{"d_mlp": 704, "activation": "swiglu", "norm_place": "pre", "attn_scale": 0.125, "parallel_block": false, "init_std_up": 0.0462, "final_lr_fraction": 0.1, "seq_len": 512}
Each number is 128 + 24 x the weight over its row's rms, rounded and kept within 0 to 255. Layers, rows and columns count from 0. Numbers have three digits each. The size before them is the row's rms in percent of the matrix's.

# layer 4 MLP gate, 704x256, rms 0.0927, rows 544-598, columns 0-255
095:137127144154153108116135138171172119100121145084103131106108091177141153149127132128143148121128125145145122164110136117136128143184128076188130127111121118141123115100122121146104147138174120128135131165123125136124114142073128121158126147125106134156104108114104163134138176118133127120168124144130139123142120144189144102111143141139138151142111160128119135151175154172110150112151131148117136148109108148161113157139118127112106206079151162133135101147112156122114132160132155144113133082108117122137147145155181087155094105143165176100098149136176104114078164124127113153098171090169122134103145152115132155125131135122090094115135168105093120173103145146159110166107124146165102105107174117093102098162142094140129115156127137117102122142139126108103172146118139
093:158129126125126140088133153108116119126131167086155104120141178149133137148149132118109118113126105108139134147136121175153147131121118161132078145162173092144079105104120158091097182168124113140152115088115110159159072094152114183141144140079132138147108101122148158186119159111109132145146165085140094162103126157143108140127134066113107120139103170104133181140151153133146147107108132103122130124129151099157154133132086165162141105136101121111108126135117121151132135146144117129138132136136120102109170143132121129105111100140093116129081127158111106159150105171121140139142104138169162147170121111127108098103146173090138149147156101169119129091158124114068136122113152121112172130122091122116153132153099109146150097140089132149122117132125113102168119127134104
107:150135080157088153140142147150160161135089167123121134121137117125122149084156144143135129172136109127084104082127087145115125136187148115083117120138140144115146140115127151117134107071135112098127123132137123094109097153128132107114188134110130143101137167150106139160122125156122132205083126128153105111145107161112120092167194152129159180105146153129159085140169106131162115138145159158136174146143119144154134127109148093145154124120101160163162117105155147107098139121113123145132095160166106106148183140145167160125125156175126094105136145112088105139145118089119160142142154122106106133122071120119141125153094154136169088139097141157143118135130099130142158115133130161136144115120094141116110099126120085133123149112121119153138113122150141139134108113144123
105:111137141139098105104116109097125161118155171126085135109142113128142118139114155098202082114137098137080127127098119096168130107126139101181100096114104169129167158090162168139100120162107164162121162102141152131139136161164135155156083116151117134123093084093117145134135134148157114134199095139096151165135148124101183114182130135113092108146099108126137123124133136140107149153130094122147118106131146117131111118074104153120142125162142121133153151139137129135162142103107111100120109149138130152112153119158081136110109148151184106083103128129136144144123124128156117107116161099113126111146112116120120135134157101122128161143114092134122136115108158142148129152138167091120174097172148154115090113149149098126132149133095133129127141166140097158100092096147102
107:147143152137135153152121131162160098122149161140083149066126084095128132129098156135149145114114081146129119153126143138135146139139123114124127130106095165114144153097134126166112118121197138130126149118147173100144140133081114132129122124103123133122163125108147173133134119108127121095161125091114115114126161143094138111116079179104107136133147152088069123095158119139109105143157158157142146103149097141128104120112127147089150088129125117112136124139129093102135170109166155124140090096125118180137134147121156131135109118138104127110145174110135107139098138085097153137112081089168150121097160101117131134151144144125158094121133114113116121130155147111167130109128125096165108077123158103146157162165083126090115117092128184076095134083137110176106125144118131
109:124118101124147115088099132165131164156120110181126127113191146155141122159132114100117167152134118153135100106142083115089114137150046151090149083106125129184117159156125148133117117146117146137178143108122128116125192115110115114103136139127115124106150135132117118151147095132103159157107153128144107108140132124095102171148166131129137140130134101086096117181143175165142126143144118117091123159132144132160158106130101156130107130108112194109113151130096102108112115107156172151146101098119099104102166115164127150116144104176095131136119147150161125121152130100157159131141122101122144124100089119117119106144133095133139097136131144127076114107140141154153126102146122115167098162116143157152126118123093124090105122172128116161083128111121146123154153113140082
111:095125168147170100087138153145126091163139161097146101113126101128069147129116097139128147116115116140124123120113136129176108157132113087105176088148175163120118084108119142145089142120132137136079107149129135136098137143114187164141136129113104095137131111110118138160163145122119142146119125142162132140104116135113173104123146162102154149140152120116133126147099126114105141172112125112138125121114096144125059134115147091121114111122147136127135113148117069116153130105118120120132150107166117137102081152120157166154151109125149135125139143147114136077114144183136120141131134149145119076093110106116177109122156115160111145156135101136107142105138107121125132135163121090111135129122144108054102129154129151167150132123080127086094114122124155186118162143055143
094:120138171089143154089093139143124159077127154121123133187143126154121133094159120118158143114132148125123152125156111132177115136120145112121117163092105124134190117117168115135148097093157131117129130132143098141094129145149094150128157157161185122120129132107106123117140136125077170120127128103114117125121097158087125184093169154134158120150102102091139098121154132117102122132138100100095148137102163090160132133101090140132080119180101105102136138153097156114114131132119168123110162117086100120118148114171127115126148131153117099150109109156092127137083113070124146145126117155122105126136114107131151122154088127127139112103092121136090103143143157120114096139122146096161162144127080130160156121150072078137095102141098097129114124116094103108105128139144110
108:139102142130121136141179127130088145163129169149121120149096089126137169143127098133155143117155131089128117125149128116151109124132161116136158165087109135135108178114124140102074141083151125129160128151175120158115151110126136105183104176133123167151116141107106135121101114123157140131136108124141096081125160101147145103127120119092123097100124071116111120125128146115124166145123128153104128140120132115144106128127118151080122089095145093111079129091109131087140110088124100127157123113145106085119156111113149122168141129114126158098204150137139116097111109141148163137151148133150113113150066149116138132123148135109114124138085157154140147149137151108154163177124137166102153144136179141134142111098136102118122136190114121126148142154132113067174083142134101
105:107181137110077133120176152152127162127160143091099113155165126128135113121114107139120087148143084130137094135099125117079147155109130110136089121139110162148136110100145124112097122138144170101144140160143140076128122171111135126123086140178161122137139141105132124157134189129129117106160097101135149153102161101123140134189149100124142156126134129141140095162183101094137130117147133125129087120123116112115126124082111090141148121134091151141154129074177116139117156155105138134133124164124149144135113141157131119111121154085130091104121136121145132158105174109169175105119132105122114151087131161129092112147134105090112174132142145105105125153098119112094116143176086123117092162127110125131106118145152110114119099120082094132154114099126169153114166150134161
109:127075121150135141125157087070150107167136144109151080099157143129099171117176133121118128153076171123147161139129118162142104143130190088118128135122162141172082102110116125138137142111123148133134130113137133090152147134150126163080163114146124122114139146150117163157133123145096162104166114121077127065139121110107126161138116113124109146128144124106170118152093191140120134108189126156131144131130155086103142118076140122113104151157126105144147125146135146137114128140161111146103142134139113145086110077137101115144145096130156143099095112169100101127130161107170155120129126149103099144116144116115124100119160157113135128119138122103122175163178094131116117126113098133087136104113122133085152132086122126086124106099120150177107125135140135102145138115146146
107:163103111128114132161126159138136195133124098130146103148109125102148125145093064088139097103139139144115133140092137103101118118117161121149125163143144126096123146106121149124133114118117082109114124129123080153133109132134179168093135126129140114125098139156126138058111136116117121132157097141154135109100127111107129154108148143144120140133125146153150118156104141140155169072119110151128105145135119132081133141116129134165145180104130135131098173155112126175146150105117134074187113160161109127094141111151126106110164111128172134127133119118085111133082144161143145157062146145114128137109109086109151118127143136150153103132105167163144125175105112131128123139103124148140128142103157095136110105129130126139189114086093079096138125097126110124099114120198101
109:144089163165107094159180151144112113112149161116116106093132131124156132142116152133127128123144131118177126129102105133151141148081081168165068116117120126092105119138181095156124133133144102168115146135141118107134122131090127124141122117115109109138130098135152136145158134123121103124117152121109146138126168095100200138136127095128105061152137134118127140120100169115154096109139178177140115130137148123158136124114100106105150173113132161175116132153116111113118139158084131121134169115126111120105119132128114113177147118153150155122159107168129141091107097163132128076098112093125107087161130105103142134087101134122134090101149185172103150133100167120139125131145143126103112129112140109109137138123144129088096134175145145137074095170100149119128100138154135
100:119119142142145136105099143134103138134130139147160166132101126109102160111209149120161135089150166122166119125122094160144108158187111104114160161139142163093120130128131082115132120121149140165132078108149116153147157087126131078154143155107118113127130121091110128131123135091167120134088154123163125128148134102135119131133159096172110151131119111137129135091091091109136120109129170130092131092140134108098127149087101169118087127174135132128163113151172103195110163139099130117153117146141101109089144114119143142134086142121158113104129139080123087137125108131124159136125086119138146133110149122136096095099129110149102135125132134075146115123147134168161124138164128105159114159148124156099155134127082129129103138162122109095139147158108170176104090130108151
097:176119145158151154140078124133131142130108167167161153094131137157089160161126113106125137128144138123221125092116145147103143138141139100099148129092131145141123125129132128112124119107130156063140111123081136080111128146104131110085090138107108109129105109112133107150137122123140131145135151184064156117133149163131144122111135110114137098111151118153135134092157106117151146167145132098143123120130144120119122105122150120088147144150095121091128133134175101089139138145113110163065159125135132104075163125138102098139126163117127131083138129161095168103178148125131151169152129148133125128089123108144163182136161127134126106135176151095107121136116142121124149098137129162079140103126159115093116095147109116134098150127102172143117145115162109112146123135164102
095:154113162117147147156119085154138162093069124153111100136170137165147111159137179147153131112144107148141128138107139081086100132122092118134123120136100157148173112102139128113149146139110129107150184105136097110124092151146124176088138130130138184083127120103129139143146149120132129131145127113115119109114099129109128135122107099146141146121084085132056063157138177129108148131115143087123151117108141123118124138101119067136118155169124136194109141120152136111132160109153138163146142146098164087115141120125132102120132158128135107103092179092171087120124112114121111139137105168113120138181128082148148123157094117119083110151104142125130149159141126111169113106128119132081117123115148157141134111117135136131146108138138116145124139132106115120150118109123059
099:091139163112114138137124140153112159118157114179119146114169144083131112148130099108135161126107142125092160148104153145184124124089116090114118114162135118077095078113124119123131144118129092161106132123175157155132088087149126174104116150131139137132082164121093146156143133121178147137127137097103150146098100157117130114130087169081134122130176163111158137123148133137122070095135153118135143167155172169107125151149170158116130116129123105119146140145110143172133153156118174143158144119126087117141123114153153124105120119146108111134093138113110140186097122149144155134124103106126148101093099096111121125157117078127135105142154105116143128094155148140155144134138107107181142105141115142153137111102089109151092114141137123099137157121163141130161157174131153
098:071117150139138105135121129088104136125170163086133153123102109135077161109148149110144124116130120159111144129101115119154177147149133122121127103132117172126134142098103154148066090145150125149120103157086132129107127119096151127132110127127107067102127111113141170139109112164113148141095132137101136156126080124187070183113121139120132155125120117146140127131113144096151099119128135126120204132140124114125164105113122115136154176088115122151142163111115160105103121119110137102151146138159096113144103143164157142146134132120140194160124133140134147145098057149124156143144155136082132154139151131127069144082102122106119128122134130134079133141125089106162119093119125124118188107135124134124083163137121143141145158152089137145093134152123146151118127124140150
101:108097154125164118135150112141151139136088143132105128114111121097137090118139123120105153156153097130168100153151113120139130161135146158106133104121110136119122124114103082124086155094137128110126124140162126112162105134109116119107098120160131096063148115114166164110140158174155115155105164143153130168140134117143104076104091136099114121093086111137106119104151162144122161137165089192115146101120116082183126128140130126146143157150139132144162129143158155148088118145115139107142110144143104109108105106136166136085117135118193127112157124108148143141108120131152127111150139134110122131124101147122173159130106102146155098109184144120134117123153109097148172114168120132112103161123135129137106145149133141108147070193141116113072106096110098075166140132117098
096:127116137162127132108108162111138133149109100119144147093123120094100134143150105073109114098135096091125114108088156107155191158104148108140121076139101178143152086124123106177093132141106094152120125141153103162107140115141095135112130127145122123148104134136134163105161086135129162107116146124127150095154122134142124139160118153090131174096132112139133090139101130155131128153177150133117117158115123118127132092150128122132159108120144129150140105118072113121139108116081172153175158130126115086114123090106103070133149155072183161145070089127086173124168098117159116126114163104146168111104157126153103121118132118110123112133121116146131111138165107118148111114158145149157143119101142127096130107113100116093126109084109146110109092139093146140131103117121156
107:137112131160096149111154150112107127117079172148164151148138161088103136109133135123128123144177136121110120178091101099085092145127127160146101127131151111146133099156164138117148127136143079112161147156081107109095102124142150165129122131139126175112104086107103082100144133121115101125146135112141121165114108092164138136079096115149149117142094166117130118085125128142119184200145135105111167107149117164186141162108117114107148109161108139135107137128128150116138103136096107116112125127143131140147131104143147093100138180133088089120164145139120149089131123146126140105138135150143119085116131144180150184141118115133161091126123138129133116138107147101117144130118110164125137140126118112100181128145099133116160136071101150104143115100087141174105130108154138
098:108126114114105145113100126088092106129152104155124108100162129143178167095138148142115110079145141132099133155133128101171105149114137104111116114100109109137111178136137101093163095176110109133094086106134107135117124107178086134099130096094133171127131137130110098155083149119136088144111114169135090093099137120122150137092132118118158119149085169098135106141131077121151135115124131110094159131151130127100115141156122199154101104116120124149113137094138154145169124115113122131075102143134128191143139117136121123122113102119113085108144140115110153091159108153127096155114146114110162140115112124156126100123162116139115110120127112112112131180098141096131090143165137129151061105169132102142125102095149148099120119116122178152155154129165135152144141138162142
097:153157098159138152140124139109112116096118102109123158158202113135110134128130141093193079148087157132148143111068146135127102111155132156108166054132104181114121149116130149117125140158107121122103109071117146111140134132106145155079105118133144107091103112156123104106106134135125150118090089157090166109117097101091130120136110149135122103152142132178122133139099125129157131139134132109125155098106173095118108117109138119116146135115106119160120093113144147091160140136133103104141102144113119123117141133130139107121127084116076127119139197103138139135114150151154125106137100155095109114077116130093126107131071109112172110144108094138139124119121118138149142209112120135117111144123125121124127128134162156161156138096111147103141111134170108168157138117140156
105:103133120127165081121122110143107130151150115130152141093110149135134163128094152112113179154152136086141156114111116142108140123121155137136146131093162128189121122091155131154116082146121126115134133117131140139122094181159167124120136127131139111101141137095136142109123131146133088088126081168105134123170129136175155187100170118089135131155082147122137152109136141126107143144121141161162120077162095150144106156153098146161111106147123117143146113140154106129113136142145150097091101092161124111158128169102105095132118124084104134104107184105170132114148101156129132153145121156111189136175117164130133119117131143164117183141174159121110128094137130082129160153138126151152143114100132168153156108122114132122095118131133128144091133113111078134090122089137111
106:144089165114152101156130158106121088133121108106136137126127118097128127158120130092145175136127156131202098132137141140166123140147120110104140147090100096171128105119119098142147154175102133120114119132151118162133126123105096106128129168145130127084101090125102111104099121120102154138123112123147112137114095089159120094147117072092167102109137107130146129086145136197185108151140141108114152099071139109151110155124177155147117108155146156131199152133128133143125142111153151178102156139165156138091098137117147176112099139116145138152137145147134132090133127118145120174148162113126126153124129120173105174119152145146129117133137126182144119114097124137077149108158097119174134141133134189130158132142119119127103104113164138126138134105116140145136146138150117
096:143097126099100162129105145139107161140092101149119096121095100136164097150129140131154144147140125198124122117136143113115105113127123143144162107105139103109113140130174096130150152143132094102127144106161104117104142124137170150122099118104113129161159118086148083092151138157164150105139084143133102115170156108103150151074155120180165133128149135150089108137179123148102092065109142153078126137140163121117098094109139102157102100101118111129135148080118124119107142105085121144113110143102148073158108143111114150101134137138102117122150129140122128129177123135146145120115139145130113097146111140138130162113143142146147113065104141146155134092076131140091117132139165132139127109125109126095114138154154143099106147123170107118105154128125077182161098110166136
105:089121143109115104165150133134135125102165110115113135136139138171123163148118113112156127130114129153142120155137138113142144152126106165137107132102128170077104138145134125137100086140117155115139126117130188117106152108085142126113192179142154097114124146137116174122125109162152138088118175121138099098112106141154172161156087128109116129125128122115161133167076136168114104080159119113152127142114108109115133109093123132125142139136153079091171156136105086117098118121122137162094109090144108166108129104156143183096118158114148147142165102130125168156100124159123102120120109110124134119094161107082143099123140119098128124125154153162155140118135093101115091096139091123098147164172150119125166092097154153098064105127117119126131104105149152122097130129133116
098:128105110118134147111170109070124100154154100114163137085146178073140137152081117137137109138147108138179150126135105131133112107145108118132125149119098138152111132135148118162120099145103130120136086153104159137174106144097147125104132069079106117157070109160138108114108131139151120092131156131085129101136166090175128149142117122110113103132097162144143130107151120105084128141148145146161122112148142153127112104104129141203117113091132126137165088098136124141101114126148143096111097123139115157173148143156148096144154137164117122104148127132124134074111144126117119188122077122132082107150125158119110170110113129136109100143163148130133126126084145104154159130145158141145157157152142119100121179106135180137119103096100128108164142140146134148138121148124146
105:115102091152149106108177122133072066093147156121125148079090140121122200096097134089128123129083120092136129140112115134154161158123112140172095115125107130114180091128118126104127088132109188105125114152103155130099149110131117082101117163183126123127155152079134201123136196100127101108147107144136119128145159128145133123188123116134130093152116149123134159159120093145114137097127101163137137144125137129118165175113142147132102096132125124142165128128157127153095133133108116144128099128130119122173176144115124136099093118115099101154129129088100097151134105087172099120133137090171103116125126117112130129132138138109150121112096129105137108135154135152120106114138134123122112169121135147148096136150140129085140123157136154155148153116156122150105133103140123
096:141122124134101078092092134165167102134104138124133154117113135102125165121152083121089138109150145142107176112074149147095137119132114111166116167124153141153132110110106090129099129142108134125105100143155115105149126140128168175110173125120116166113128144103151140195123143158098128146139158132106154121123169109085103100123137171107111128154145140165158180135147144132120098162107107087178105115069141112129137107129164107134103098116106110108168148118155128128130097111116123136104124111136147140113157133129137111084175082111120163123108149097189104070106121150184150127147129105129122156127093093121139176137145136104113099140131115116133139170112133091117141139169136122104165137106112147115089107132088126148124135129101139167136117141097132153132145142102142
100:160155178173116148142144160113146153111115121133112133107154099100118122140110148126121148133117152146191109139143123116159155114106148124112144144144121130116162090139159117122119087118115163130137111129184139121110120146145136136095129157125139094098147143127152116109165112159151158130133127093111127114099100098142123206180144109172108135131106097164123143094113132133115146124098103116119114131156144131147211136080121128115151150156115082171175189140175134103131147119132142144121117114140153128114108123173149095150110153204143113146104143090120100134129104097104135152105133142186119133128131142142140099104125103166086118135101109109098120140122099117133097147127121111101131139093158136112127109110118118105113139128162134155103136177073148147153141151162155
101:164111121184190137137145157134145154117101106149131114114106127152113123114127118155095125114103181170159147097104138152133124117144135105116104088142176146153116169156124150158126170148095122171159136127139126119118124149118131150130103140124099099150117100127134162142130107079088129146130081108159122120107110100127113144162125121143105167130114145106206106130122076126150109128130145129111116132112165071163161158145114105099145155103144147082125123115145140120140086114120160113133137080100139154154134114148145116131109159122142072114147099126142153134161126147173172125099110096182124103127106127158143112178108126151143120131124154116128126106151105154139163128125165128141111148153145152124103175126131085133123111146123085141127063147157145136086121125097105
101:148150133146153125164150126164180169117090111107137117103117057101089104119103133129113163146153122113131089117070108172158151098106137130166083146090105191136096118118102124138133081122127162130133107181152121138153126093143145088123116169125152097122141096090138082129089153169106109124159108134170131118152154152141102152127148125140118091105085132144110098172133123113122123152165149168134117126094134133166113138129149137130167144080146133126150122126136150084147128144127145148131080112118134103106127121100125089110175118136095137145111090152124163120149153129126122119161136098091133129140164087131135124106103160127165087138114123122121105120113133158147140129143106128128107110123124093115131109068112137132118157152128093127137119160085090113132095130154139
093:136136122124117116136166118146121113135139105133115119138143138204122147146150119167130084120104145165131167108170135077121146111162103132144180130144142148123171116156159160101120093037127176082103098141146131187113097121144105143128156157147147144098145111111134140096154148148088144123053122125087119185080139151127095160170135117118143059108142126137152141109135176092125132142173121112127108105143161122129116130163121130128120167155119110093103124137134155140134085149146116168142163133179159086108154126126108099143130128145111113133130136148104078153120110088136126139148081118138128145138150142122117123100109133156109141124125092151111120146137101126136126151102151104122115130131117135132136109114148136131133141095128142113134169155160151129141163123132105
091:105120118121164092084130172129116084105120132157184128106148126110118096073113107084140107174140105152121182133108156137149156080139089131149102101123132131124141116107117109166132161098138125130112104173108108145121114148100135125139157161130104119106126151131145134120146157134139123116130148105116108147097142133121105165093150126125103138102107114151110130085095097100163105138130133156147158154087111159143160137202127137121145144106112126131156147154137141117154142152143108123137147165122091134132161116103102118097107157084113133112094100108134131106115133116177141132116153138134128112158095143159130120128125095143131087118163191134168147163134106064128122116086169137146151154139132121060137118085126155118114110132099162129100087137138150074123103094145127
102:139189115122092119166138141127147142138153098130138103111139078138143145159093130116138149103124114137120125128135107166125100139134149146121102110119134095129131126080154136133114126122104164104104128102131105114108122132110136178093141098179123097095172154120103120101099085063183103141110139146133150104169180094138121116155175136126124141150134147097116147149151106119155116139122103083113152122114112121137138142120088170097127129161131118120154139148114150116073156131133123136116101072156120131117139125152116111106098117147111139086133151120136151114098105160103151194155117101093120151074138111118152143110163128125109118141148160156145120117109107155136127161155105132128164135127122175115142179114138193115116133123135156133133172163160110127120186180129113
103:114110171186086136128150126110108114136149131139118126131128139157124156164162117111123108103099069146155103086119106139145119140092123116137123132134095129123153178117127143104119130102104125081119084166132124112136127162112137103128107132120134165184138144136126127132114154122089104128130132136138117117122136140134096127107120130097128091128107140145144104089152115096139160136143124122157163162090147091147136120114101149112181123111122148168072150141092129125101141094137138161091094180072109132099139134117136088093133189114114160089140174150121137122114098174078124164111124102108103143075112118092126134112126107143151097145135152131148125150120167126123110112109133172146133127101147093147138110113149131127182088111139148087135109157099154132096152153111192
100:095100112204127166131114149135148119122110098152116133124137165136086124138120163144141084159099119154116127161159169123178133082106153117126182117115153130113115149103132143125158148145089126152134166115129150094097134118139134132123099136120145101173130096165059134168119124128127150132115126089138139105070136138134121138120143159112119124100103132155114161127134116090122146160153142140134141105127108127132103124121143151144115114137127124111126081101119100156170134135106094164145135151098127142115105168131094089142159137159114072100106123102115069163181118131117137122145139152154124147080151121125185150136124094120097098127112122124090144106160102131123135165136127129117145152146091111145134135115166176135121174132154103109105153150078157128125162180135128
105:112158118152121175115151106178167133141129126104104146127164127163140084142081148096099130126149101169125146130106119117107116134110088117130120116153100137124121129082145112146148110110169119135151130174186107104138137139146151121098111138151141131083137095141122119126110107112128113104161135105144152108135099119119125137158147146149129118150110142113129118157152148106119101129152142121144143096097109199132119109107132154188139164155130073154136165155127143155105114078173164122149111122135136125170111120121141115078188125140110144108138128136142146136155172159144104141080119148146094117050141141152170105148117112200153117135113135154134148104155142116157132143129154101121144127118153110162143125133136121108161145142120103121153145156095063129152127163098129
100:147121130114098095145110156122131113107162121170122128123143164108103150140150122121130148129076104109118132153165120146147161164079116111159100125115163141123102142128113124151133118147146094100102161111106102158142142173111138125117069196164132102141121115172139136180164127162106184143149150104138145125097141100103138144151115137174152131146124128120147150118124122111142138118147122166166127125078107142118131138117135093094154104148124131148113179112153119175128106127116123131146148173139119138177138121102163115104149135124108085127124161147136126108141156117122118119117140102145141101097146152119164162136115182135144163082142160139162181123059134100097113099104124120160120120105153154167080154103113113114132142122080097146141138140125083089103121155127125
093:125123162134140156124114165138103124104087126159173113129151136152084122120136144150156120118134109133099146189124109117158122150142123117149121143150155152088137105164103125148126135131152188085134102162089102163137103147103120114096085110141115101112166136079073087108100112121131113121061133125154156140129152113147102137126096131096128182147090117141129147135118107119109105138157113116121129107117151120132134122144085113130123096133121144106132148131130129104140123116119122135157113099109110121137108209151125116125118121131116130128159110143124086128156100118100131134124105149085150116126176089156063088122138112088180081113092159152139103091152113189137143154155149157110135109140143152138129108124103154115109059166134110111121118146111149147106148100138110
111:125097134134097125109094128127137181160153175154148115081138110128172140118146158120123131136100090163099155114095161096136184143148126139170115123128138100121166100152126124112116157142165123121116167156152142184133111122143150125130132114149130097098152102107130145127157143145118126097137110168117081095150120108109177132123084122121147143130173120123135110103111141125136095109154124130122151098145123129154118143082114130091132112138123104145097138122151126132112064087137068127087084126156131171111152150121167114133132143086099136116128159095140103139107155105133164149165137136135123106098149127115142142101138103169117139118135129138167154123128146118149167106119167167129096080129164193116150092151138164159131126131123139090078116112160129129183126121141100
096:145128113114120154143081159153106132148160124166148123162148151113108155127139132119145119135093100121109134195095168167143143121108183105105104111088131139111113131156130115148141129148165088130107104142181110141116124153150106132176124140110150178078104087123154097109149162150131177089145088162122102108127155163147117150084107135124141093131086114151159134121110136120128103156143078119087150137127165163150120116123125142171099164145163154126088150140127131134158138142134116122152148125121106106137105149121112112125135128115154100122160186141089110101124145161114105153102133107106119105114112110127107094157122169131148113124088132131122135095110153126115093155131122120095110102124114189159142148129112119113122156121155174147150157094185142165123108144147156
099:103160122104118158095115102126116129174161113116120111145179097159100085115110041129105105149132082116101128120139148120112079053136160113075114134142156122123110148154147110130098161108141126138127126123133100101133106122137166112097117111123095126119160115106122168120113121163140115138138111084103148111136123145130119142166130165111088122118115090106135098143110135092141151157127163130101141128100132159138116166123133118098092125107156110122152119142144107095085124135131158098088086096142093112087143084106152125140110108140141132124139180135136141113112102100112148151159149080109109157118118133100126102116139152154121131117174134131189099153150115107086136139132115099151144101125156101163110102127098162125128121157125142138145162158087103103143109150137175
096:160100140146103171107110142130106130124135107101117139118130085131127098114141165149169142126113114126106050061136127136121094147131143113130092119108112124116138116144140170087096148121133076115084158145094098147171156106141117113138130132147126113142075118093138077128105139152134158129123147165129150126119117139146091095147166138128127122128105103122109121108124116152102135134147135095131105086116157149177091131157177097155110140111108130092133145139140125094164148132161069116154139128130158128143133103126131114121134129079103103148155138121116160200134157117134124122108110152088081141155135125153113143147103153152091164115143132191150085130134106148149100142101124183087140111124096088114090117167079123120128142129107109137141144145129131124135163137119145
100:129153105100145139149165101113105107160152152117154146100165131123111095134138108113143155123138143094120120125128149131079169125127142148141120080092118113155144151124167127126160120141143129117120133156108127140119124114132107130125093123106106111131132161144145153188154144147155121172128146117169126145143128115132110119150153138093116129076134147127140146153134089107178112110138112112104105109140145181083125146103140124156177097137116112137100154096146116160119123108086099104165131096098111186097148104152169065128165114082130167165137113083099118115145103130133148115138101136094136100092143147144112154138141148091115088100115149089151100112094140091106183156114095148164166117109121156159123135169152157093122097117136128091102136105159158124143112106160117
103:133108128111092121106132124114158107138123160104150124108129111120128105121164136109110163150099096152165137144154130126117101114141127105123125189139117125105114093130107155103132124177133146105141110126146134099135087147123149126118095153123135179158147142161147117139143125141124104141138093134109154093141115114155153155149114134088159137150154107124140139101172132143158106123191123128140123169102110123125118189134127182115129142104135135121132131108110140135107121094118087093133126162077168086131166182103121119129151129145144097197156122155117171132116151124098159117115123107139099091123120121136156152099086132109100110151168105176114159104134109092113120106107100155142089145132164114078166125136094122181162062141105141141170100138135156113128091099111144
104:140110140154091133139127133162107130148156109107137076133163129112122130156136148080112161077072103130097145138119111145112154137154101127136124148132083179084124121116112135144121142119125119082134104145174096061152131107115142186134127120088136161136078135138148126123155116107107125146114148111115142142167149157146112096162151121130097087152114120151134128159133135101117118129175108079146129158116111148112091120159125145116105172143155160139126116113096080084116155110116135100126157150073084162136125130070143094105130120134123145139105149127113132154119095140144095088121127112147107120133128126152080132104125079115109153150084113140131144126159106099104113124149119136088121126157109154116136113114099100119135154135067129077131136137093141115107117138184145
103:140084107098174179137151156118128140140116181131121147104142153159126129122137124080121092132166111157117162152119127149108135128099112158118125154167124085114094159090141138146110113101142145171155132158113130145129133111147072138098129145089124107129098107164120104126146159129135131157174118165141165155114177131099185118140148136112123116147145162113125130108142166108146149157159137141130170144092116102121173145101155119120149138107188123156117157127128096141164114129112161143152134113168135115132123122133163130153132153112167148146090161143129155151104108120132132094114125147142124115089098177131107121121122102144128075107111128163136124163108142105129154137159092138096075113091167089109138102161110103125127119125116104117134078155144159104066127130145104
101:152155176131082152099164179147131097090117157148155124136098164160129144118158148076122127145130177154136148095139115168119097103146100106090170176137128144129120105163121134147124127079127118101125139109130133177126103121133138144102166137140119087117130107105145151109159160127134136122156117165142142132129110143129154108147073117143161165104139099154164151115106100120123104108087130144122149126139088126086151125146148056113117137106134141075101135095131124088092132154147114160108104104156104146144177141123089155097116110160145148126100104149106134146126129103173183099110153123141099114105096098157129108149151105136145153108148134126131119148162093122148148096144108108095133148150142115130135149119173133151143137127149165144129142134133158143130083144088104
109:099120118148119107143103122161154117166110143110166101115163164124150170141119163122148132154117152156155111135126112118105145149108108101130111150087091152159104123135104097177145113100155112157086155112150144092093110100136160118096129142155129110144133176104125099132118145138124126133156079080111149098163139132140116141145131150171081117146080161152150152168147155096150121154145153126129104156168129154106118156080127119131189101187154077120107167138145132106143159093150127115114144117130094125092107113124139119115166114103170156143129113131109127139129112154145127136147200166141154120155099165118148130110152097143106090165157116158090105155171122117136139138151146118131155134111130122100124157120108136093098150102149126133132116125091156115125090152147135
096:118123133118134111123172160134119122120161106141129128126113124130190127114156142153124158110097110130136152139145156088150132162128089140128109136170101173145162141139125131145166109151182141115073108163105175118134130163154130162146121151138135141092112118103127110155169125167105142182127110092118090171103166135100137074116132148063122107141161119120126131142126165151129092098115105097108088099126152108126130136126145141113089121167118093140123114107169146131100135106134125101150110142128092134148100126137148151098120126138141066092118085123114165143146148125141120137168138115109128144140146142126180132114143158101133143135093113157125103083096114141120109141093080144121177157101133170111135108106116106159124156132119109088132136107156200135098132108102128
102:104129126137111140149120129102122189146171116066148109127156085109143179137131147110120125165109144121122123145128070095147168137104121124101164132120156104155158146076138167122121172126162098129145083146145177105115110112150129115149100092136119151107113133093118125118117170145134126114127115131099115130121131142169097170134166143138137137081140126097156079106097158169119109108122090143124137114149149157150145107133152120119087084115105135137132108104170157145129157116098116127125151154141152154123148108156148147059093117107152151159154147114137160161141121133122108119077101116148128129124107129094138133149180126162144151111150126102177117124100101136083106119107156167150090131113133127093129113125105144119192141161120113133114102124127129130122086107089142
104:149136146099151168181158123117139113145159100135107103131122122134115147129181101127164106163098088138067191150101100148106111105095131127118105157114125120166110127122119118112109134129146122127129108118130140086124117089137088154109058122133072122089114120158110122182088086121092140157108098135124171134075105147147110103107131106133130160107150135100146119123147112151129145127134112161110135075158124101143144145106161166104125139139160153109143129141117116098157089104086097150150094112188138124116132092105108109150090134135115122129128133097099142153139126101135136120133137110150148162099171143116151131093145153130109158109164138142108148120113125142148115079103112123160126121105151084148171112167070122106134138139114176128120128126113107137138114099160126
098:160194156148137112161124186142076164126095107164139153109119139160130130105115103160136121094143125167104123103117148146155119143166105150097112142094134161114121136100116135106166139133095130147144101137137119138114125146154142156080100128134149152109116095095094135129133123116131141084130151123154117145157105138105133168101141121145121116081103116126107128117116080121120092122098159115132137110135130158129133174122118118150185081129105071090170116154143118117100157067155145152117128081138171140192154096107085132114148119104093134131120120083138123149142117157137137128152112172138111119117131120110126114117095144116142113137083149124119116114112174143144167090141119123123133121115162130164106145098146111141119155138131127104193157115124163148109070110102118